python train.py --hidden_size=256 --num_attention_heads=4 --head_dim=64 --vocab_size=2048 --norm="rmsnorm" --init_std_qkv=0.0388 --init_std_o=0.0 --lr_head=0.0201 --doc_mask=true --max_steps=5659
Each number is 50 + 10 x the weight over the matrix's rms, rounded and kept within 0 to 99. Layers, rows and columns count from 0.

# layer 7 MLP up, 1024x256, rms 0.126, rows 822-847, columns 192-255
53 59 52 53 54 59 51 48 41 33 49 36 58 57 44 46 56 46 43 47 50 32 41 47 34 42 52 44 47 51 50 33 45 58 53 45 59 59 29 48 56 50 48 63 47 39 48 37 47 61 46 69 51 39 49 46 55 39 43 43 59 36 62 52
27 56 46 45 45 49 41 47 51 37 42 60 44 52 44 51 58 56 39 51 45 47 51 58 45 43 48 48 37 66 39 61 56 48 54 52 57 70 50 32 39 44 57 45 52 38 54 52 58 45 58 73 44 50 57 41 52 69 42 33 43 66 36 41
65 50 50 62 46 53 42 56 56 41 54 56 62 49 46 32 46 43 46 47 31 29 52 70 48 48 43 33 35 52 53 35 35 51 55 54 67 58 66 45 60 69 43 50 38 55 46 48 47 49 53 60 47 31 45 66 61 54 58 45 45 46 64 49
50 53 34 57 40 51 51 36 69 64 48 34 58 69 49 60 32 49 56 43 37 38 51 60 71 56 46 54 46 51 34 59 45 31 46 49 46 42 45 67 63 50 55 33 61 65 38 61 46 51 61 37 67 27 41 51 43 51 63 46 44 48 64 57
44 42 63 57 58 53 52 40 43 41 41 57 59 49 60 57 66 59 44 58 68 52 55 47 39 50 43 55 52 50 44 38 36 53 57 52 34 69 61 54 57 56 44 56 49 43 57 42 42 43 43 38 57 39 52 51 54 47 33 64 47 61 34 55
46 64 65 57 74 46 46 48 61 63 50 49 53 52 57 57 30 39 46 45 47 69 52 61 47 70 60 24 57 55 39 42 39 36 58 33 57 61 48 47 42 36 55 55 49 52 50 49 48 62 42 47 49 54 59 37 30 48 44 61 60 44 38 52
58 48 55 42 49 43 44 56 45 38 52 42 36 60 48 39 49 59 61 62 54 55 26 48 40 42 59 47 64 56 38 41 41 68 56 67 62 39 26 64 67 57 61 36 52 41 23 41 51 42 52 56 57 53 53 44 48 57 38 59 41 61 45 50
54 58 32 56 59 25 52 60 49 53 58 47 53 47 57 54 43 57 40 43 52 48 40 37 53 40 87 38 49 54 49 45 52 36 61 60 51 43 52 54 70 44 49 64 63 42 67 55 56 57 56 63 52 59 62 41 42 49 40 53 39 37 67 45
46 37 47 45 43 45 46 32 44 33 48 42 27 60 46 58 55 50 37 51 57 27 42 54 59 48 37 30 58 56 66 47 39 27 62 62 51 50 51 34 37 35 41 62 58 47 56 43 47 53 42 69 66 56 40 42 46 48 50 55 43 33 40 47
58 66 40 60 48 60 54 48 49 48 67 51 59 46 52 48 58 46 49 48 44 65 51 49 31 40 40 43 49 44 39 48 45 46 52 44 46 59 54 48 57 47 48 52 43 48 49 57 49 39 37 28 48 45 38 49 35 47 43 67 32 59 65 35
56 58 60 54 42 34 51 55 54 42 61 44 48 49 47 57 54 43 34 39 44 48 54 45 45 24 51 43 47 42 42 47 40 58 58 57 46 47 52 64 43 53 52 50 52 61 53 49 53 59 44 44 58 49 48 53 35 46 40 54 52 49 54 53
57 63 42 39 20 45 54 69 39 34 47 47 36 67 44 56 43 43 46 56 52 39 48 48 59 58 43 34 56 59 47 58 46 57 61 59 48 40 37 34 61 54 72 47 36 79 45 51 67 51 50 53 45 46 51 59 28 36 39 44 54 64 45 57
64 50 58 55 61 47 55 47 61 32 36 57 63 52 31 50 51 48 65 70 44 57 35 51 62 47 36 40 29 62 48 38 47 48 55 56 62 44 49 51 53 41 24 48 62 66 66 42 33 40 41 39 53 50 50 48 40 54 40 55 33 31 41 65
50 37 40 51 61 51 51 47 57 39 59 47 56 69 42 46 53 40 42 43 58 34 39 51 39 57 47 67 61 67 53 42 44 60 43 63 42 53 51 41 47 40 51 42 53 47 54 44 54 42 44 35 62 55 43 54 38 41 53 40 57 44 57 38
68 57 39 54 48 43 52 49 38 48 42 34 48 30 31 43 65 43 31 43 50 53 47 54 35 57 47 37 40 35 68 54 48 48 39 65 42 53 47 30 49 47 67 46 41 45 47 56 80 53 32 42 61 79 63 47 26 36 54 43 75 47 58 53
35 63 61 46 50 46 33 41 55 36 64 52 45 31 53 51 51 36 62 59 31 53 45 50 49 48 64 34 47 34 37 54 51 35 39 31 30 42 44 47 71 60 61 63 47 68 55 51 38 46 47 46 52 54 53 59 43 56 61 41 49 28 31 42
69 71 44 36 64 28 53 45 37 46 54 47 33 46 45 31 60 44 55 36 42 44 41 62 59 29 44 38 32 39 40 47 51 50 57 38 59 51 48 42 48 62 53 50 45 61 68 45 64 53 53 53 46 52 50 57 51 63 39 43 51 58 53 55
42 42 72 68 58 55 33 51 55 26 56 39 53 57 60 56 58 52 44 64 66 59 44 34 34 56 33 65 50 48 52 54 55 57 56 37 40 57 41 39 27 46 46 51 61 50 60 49 73 43 48 48 53 66 42 58 68 47 58 51 53 68 43 39
64 63 46 65 62 49 50 51 48 58 54 65 52 66 44 68 61 46 44 36 46 43 41 43 52 48 52 37 51 68 52 45 35 41 57 33 44 57 56 38 22 53 34 55 56 53 67 52 41 34 51 56 33 66 46 59 40 50 61 46 45 64 29 43
59 66 68 61 56 51 35 57 53 47 43 40 52 64 44 34 54 61 28 45 56 50 43 52 51 37 78 42 63 62 44 38 66 67 41 37 48 65 47 42 53 44 53 41 49 45 59 57 48 42 48 71 44 46 57 60 45 62 52 51 61 46 53 50
59 60 57 64 53 52 37 56 34 32 41 45 50 48 35 42 47 58 46 61 51 42 24 44 51 47 47 60 40 58 45 43 46 54 44 34 73 52 43 53 35 38 42 56 57 51 48 57 54 43 67 20 62 42 62 44 42 26 58 45 34 48 69 43
66 62 35 49 49 46 49 67 50 35 59 42 50 57 67 47 57 60 37 59 41 67 39 58 53 47 58 51 59 67 41 62 43 49 70 30 60 50 58 59 38 58 44 44 65 52 45 57 69 60 59 50 65 48 38 60 49 71 62 44 51 57 49 43
47 76 37 62 53 58 64 35 50 43 54 51 60 41 39 38 58 58 44 38 37 40 49 51 48 44 44 35 68 36 42 54 31 58 55 58 54 47 39 51 45 41 55 55 46 47 61 47 60 44 44 44 54 58 36 62 54 39 37 65 61 57 35 26
47 38 41 43 44 39 54 48 53 26 51 30 44 60 46 35 55 58 32 46 55 50 62 26 58 50 55 48 48 59 43 41 38 61 50 44 56 44 63 53 52 56 59 34 39 44 42 57 66 60 54 58 61 35 67 49 53 40 46 51 44 40 64 58
48 59 53 68 32 41 43 57 48 60 72 41 35 35 66 49 55 57 54 60 51 23 38 55 53 56 40 55 40 37 36 57 43 48 48 50 45 46 58 41 48 63 40 61 39 55 48 45 68 39 28 48 38 61 45 51 56 53 48 48 39 51 60 62
48 50 43 49 42 58 47 40 53 47 40 40 40 49 47 56 44 24 75 44 47 43 31 54 56 57 51 59 48 71 58 45 36 54 39 36 56 50 46 34 50 52 41 57 49 50 61 39 44 43 41 37 60 55 58 44 47 52 27 30 45 35 57 50
# layer 7 MLP down (transposed), 1024x256, rms 0.0641, rows 822-846, columns 192-255
69 33 46 46 38 57 49 45 59 38 57 53 49 41 50 53 53 54 50 50 41 50 42 61 43 50 58 47 44 52 70 43 69 54 34 39 33 55 51 45 52 54 43 48 46 58 51 55 62 45 52 49 48 43 51 42 66 55 56 51 51 42 61 55
43 56 50 50 45 28 60 45 39 31 38 47 50 51 48 28 53 33 40 65 45 42 46 63 40 51 45 53 45 49 46 46 59 56 60 44 43 61 51 46 63 59 65 52 61 37 65 60 46 46 49 49 50 53 61 43 42 50 50 57 47 58 48 54
66 47 44 35 54 63 56 55 44 51 60 38 36 48 33 37 52 40 54 57 53 44 59 67 69 64 65 47 61 53 60 56 35 55 49 47 57 35 54 45 67 47 49 72 44 62 51 51 46 27 52 52 41 40 41 56 23 47 58 45 47 54 53 48
42 37 69 26 51 29 62 67 40 53 33 45 41 44 48 55 40 55 44 48 40 49 47 43 49 60 66 49 43 33 39 51 47 68 58 47 66 56 49 56 61 59 42 44 52 42 50 60 52 35 57 49 45 69 70 50 45 44 53 53 35 41 35 47
44 54 37 54 45 31 55 52 56 34 40 33 53 54 39 62 74 48 33 53 42 71 39 52 45 58 60 52 50 38 37 48 50 44 60 49 56 51 54 54 45 45 44 43 69 65 44 35 41 65 61 40 45 47 51 37 46 64 54 40 59 48 45 42
46 39 45 66 46 06 39 68 56 44 53 42 52 43 57 69 55 50 39 61 60 57 43 47 47 66 45 47 44 55 31 49 33 52 40 28 55 35 73 49 43 61 54 52 50 66 37 62 39 24 49 47 45 63 56 50 39 40 43 37 58 46 33 57
50 40 68 51 46 40 69 51 60 48 52 55 60 43 52 55 42 33 46 48 43 48 53 48 44 57 52 63 56 55 54 51 53 45 56 35 50 48 59 49 59 65 58 38 79 52 36 48 56 49 47 39 52 40 45 54 56 30 50 57 61 40 35 57
44 37 16 62 60 50 44 51 40 50 34 46 69 34 41 52 52 52 55 56 45 47 55 47 58 55 48 45 52 59 58 70 44 35 40 59 47 61 66 66 43 59 40 42 49 46 45 40 66 47 59 58 49 46 43 46 64 52 52 72 45 50 47 56
60 45 44 33 46 39 39 39 59 37 45 40 58 59 63 48 73 43 50 49 63 37 45 57 58 42 60 44 39 48 40 59 55 47 48 65 48 60 49 38 48 67 56 39 58 51 52 66 47 56 53 51 52 32 43 39 51 41 29 65 54 77 58 62
50 49 52 72 55 42 40 54 45 50 47 40 57 40 63 41 67 63 49 51 38 47 68 44 46 44 52 44 64 30 52 60 51 43 54 46 38 54 47 45 41 43 45 51 67 36 52 48 53 60 37 72 36 55 56 43 63 48 60 45 56 36 44 43
38 47 43 54 44 57 56 51 40 48 72 47 55 55 34 58 40 40 58 41 45 45 58 56 49 45 52 46 69 63 53 55 39 36 52 40 44 59 61 57 34 42 49 42 39 42 54 47 44 50 52 47 70 46 46 17 49 53 36 50 46 55 53 58
58 56 55 50 41 38 40 54 57 37 41 60 62 48 47 38 47 41 53 59 72 47 34 60 39 62 42 62 54 44 51 33 54 28 36 42 62 58 59 53 36 58 50 45 48 45 43 36 40 58 61 47 47 47 43 42 35 41 31 37 63 49 48 44
50 50 61 68 37 59 43 67 36 61 34 51 48 46 44 66 46 40 63 53 59 67 37 44 57 42 41 40 58 52 55 44 32 42 49 50 45 48 52 32 51 40 47 47 60 50 48 53 50 61 48 31 60 45 54 38 44 46 53 47 53 59 59 52
35 33 46 31 66 41 40 56 39 66 50 51 43 62 46 51 63 55 57 65 30 40 55 44 54 60 55 48 60 44 64 32 54 39 40 55 48 50 69 62 52 36 45 41 39 42 51 41 61 39 85 64 45 43 59 62 54 53 50 47 50 48 54 49
78 51 34 49 55 51 55 41 37 55 58 39 44 50 56 61 55 43 48 59 55 55 65 57 43 60 32 49 40 54 59 46 46 45 45 38 43 46 45 48 59 52 61 30 41 42 20 51 62 21 27 70 31 66 46 33 43 44 51 36 45 46 49 41
41 62 78 49 69 46 57 62 62 66 54 50 64 38 46 59 47 63 68 55 55 27 58 59 53 40 37 53 47 46 43 37 50 48 53 41 53 48 49 54 49 54 66 54 36 63 40 35 71 50 27 45 57 59 58 44 36 53 44 30 67 43 60 44
57 58 43 39 50 54 41 27 46 19 53 44 44 43 55 52 41 45 50 44 47 54 48 48 73 47 49 49 39 47 41 61 46 62 57 63 79 36 37 48 49 50 49 54 38 43 28 42 53 50 54 42 54 31 46 38 39 52 46 59 42 48 50 52
48 36 42 48 52 47 53 41 47 46 64 45 48 73 46 44 44 48 48 84 51 51 39 53 53 48 53 28 52 59 53 48 55 65 47 37 58 71 57 47 49 39 43 58 50 60 44 54 45 42 41 37 34 43 38 46 47 38 62 49 55 47 68 70
47 28 58 60 58 37 46 67 41 54 41 40 48 71 53 49 53 50 46 75 46 38 40 56 37 54 55 51 67 45 41 57 50 55 41 31 51 23 49 40 54 41 46 49 48 47 46 43 60 63 68 46 37 58 46 41 46 65 41 71 52 50 50 23
65 56 61 30 55 51 59 61 53 64 49 63 65 68 38 50 67 47 69 65 57 30 42 56 59 61 48 47 39 64 53 46 52 48 64 56 48 40 63 48 38 51 36 54 56 58 47 50 67 51 57 31 60 48 21 51 50 32 42 50 49 37 56 41
52 51 44 27 49 75 54 60 46 35 51 48 56 40 53 60 63 43 58 36 47 53 63 44 58 52 47 39 46 42 31 45 49 46 57 42 42 44 47 50 58 34 58 52 38 60 77 35 46 49 60 68 65 57 47 61 70 61 44 46 60 56 42 38
52 64 53 51 55 62 59 58 30 51 61 55 49 37 52 57 46 60 44 41 43 44 62 41 52 52 53 63 56 50 37 42 58 57 51 44 54 43 48 41 38 53 62 56 49 31 32 44 36 43 54 55 48 44 31 40 38 62 60 49 42 53 53 49
57 39 50 52 40 47 42 58 39 44 62 43 53 59 63 44 69 54 43 41 70 40 51 64 55 39 55 62 75 62 48 37 56 35 46 51 56 44 53 34 52 58 46 51 32 53 49 48 71 40 60 41 45 71 67 23 49 55 45 49 41 50 42 49
44 51 48 33 34 45 53 32 45 44 37 64 41 56 52 47 57 66 35 38 54 64 44 52 63 66 46 55 47 64 40 50 49 47 54 54 56 44 50 60 46 62 54 55 42 60 67 51 43 36 49 37 37 52 61 64 48 44 56 78 54 55 56 37
41 54 62 55 61 38 40 44 74 67 53 57 45 60 59 38 46 42 65 60 54 48 50 52 50 37 45 41 34 59 50 54 38 51 45 55 51 46 59 73 58 51 48 52 60 58 48 55 58 66 39 53 58 51 56 57 43 50 51 60 59 47 35 51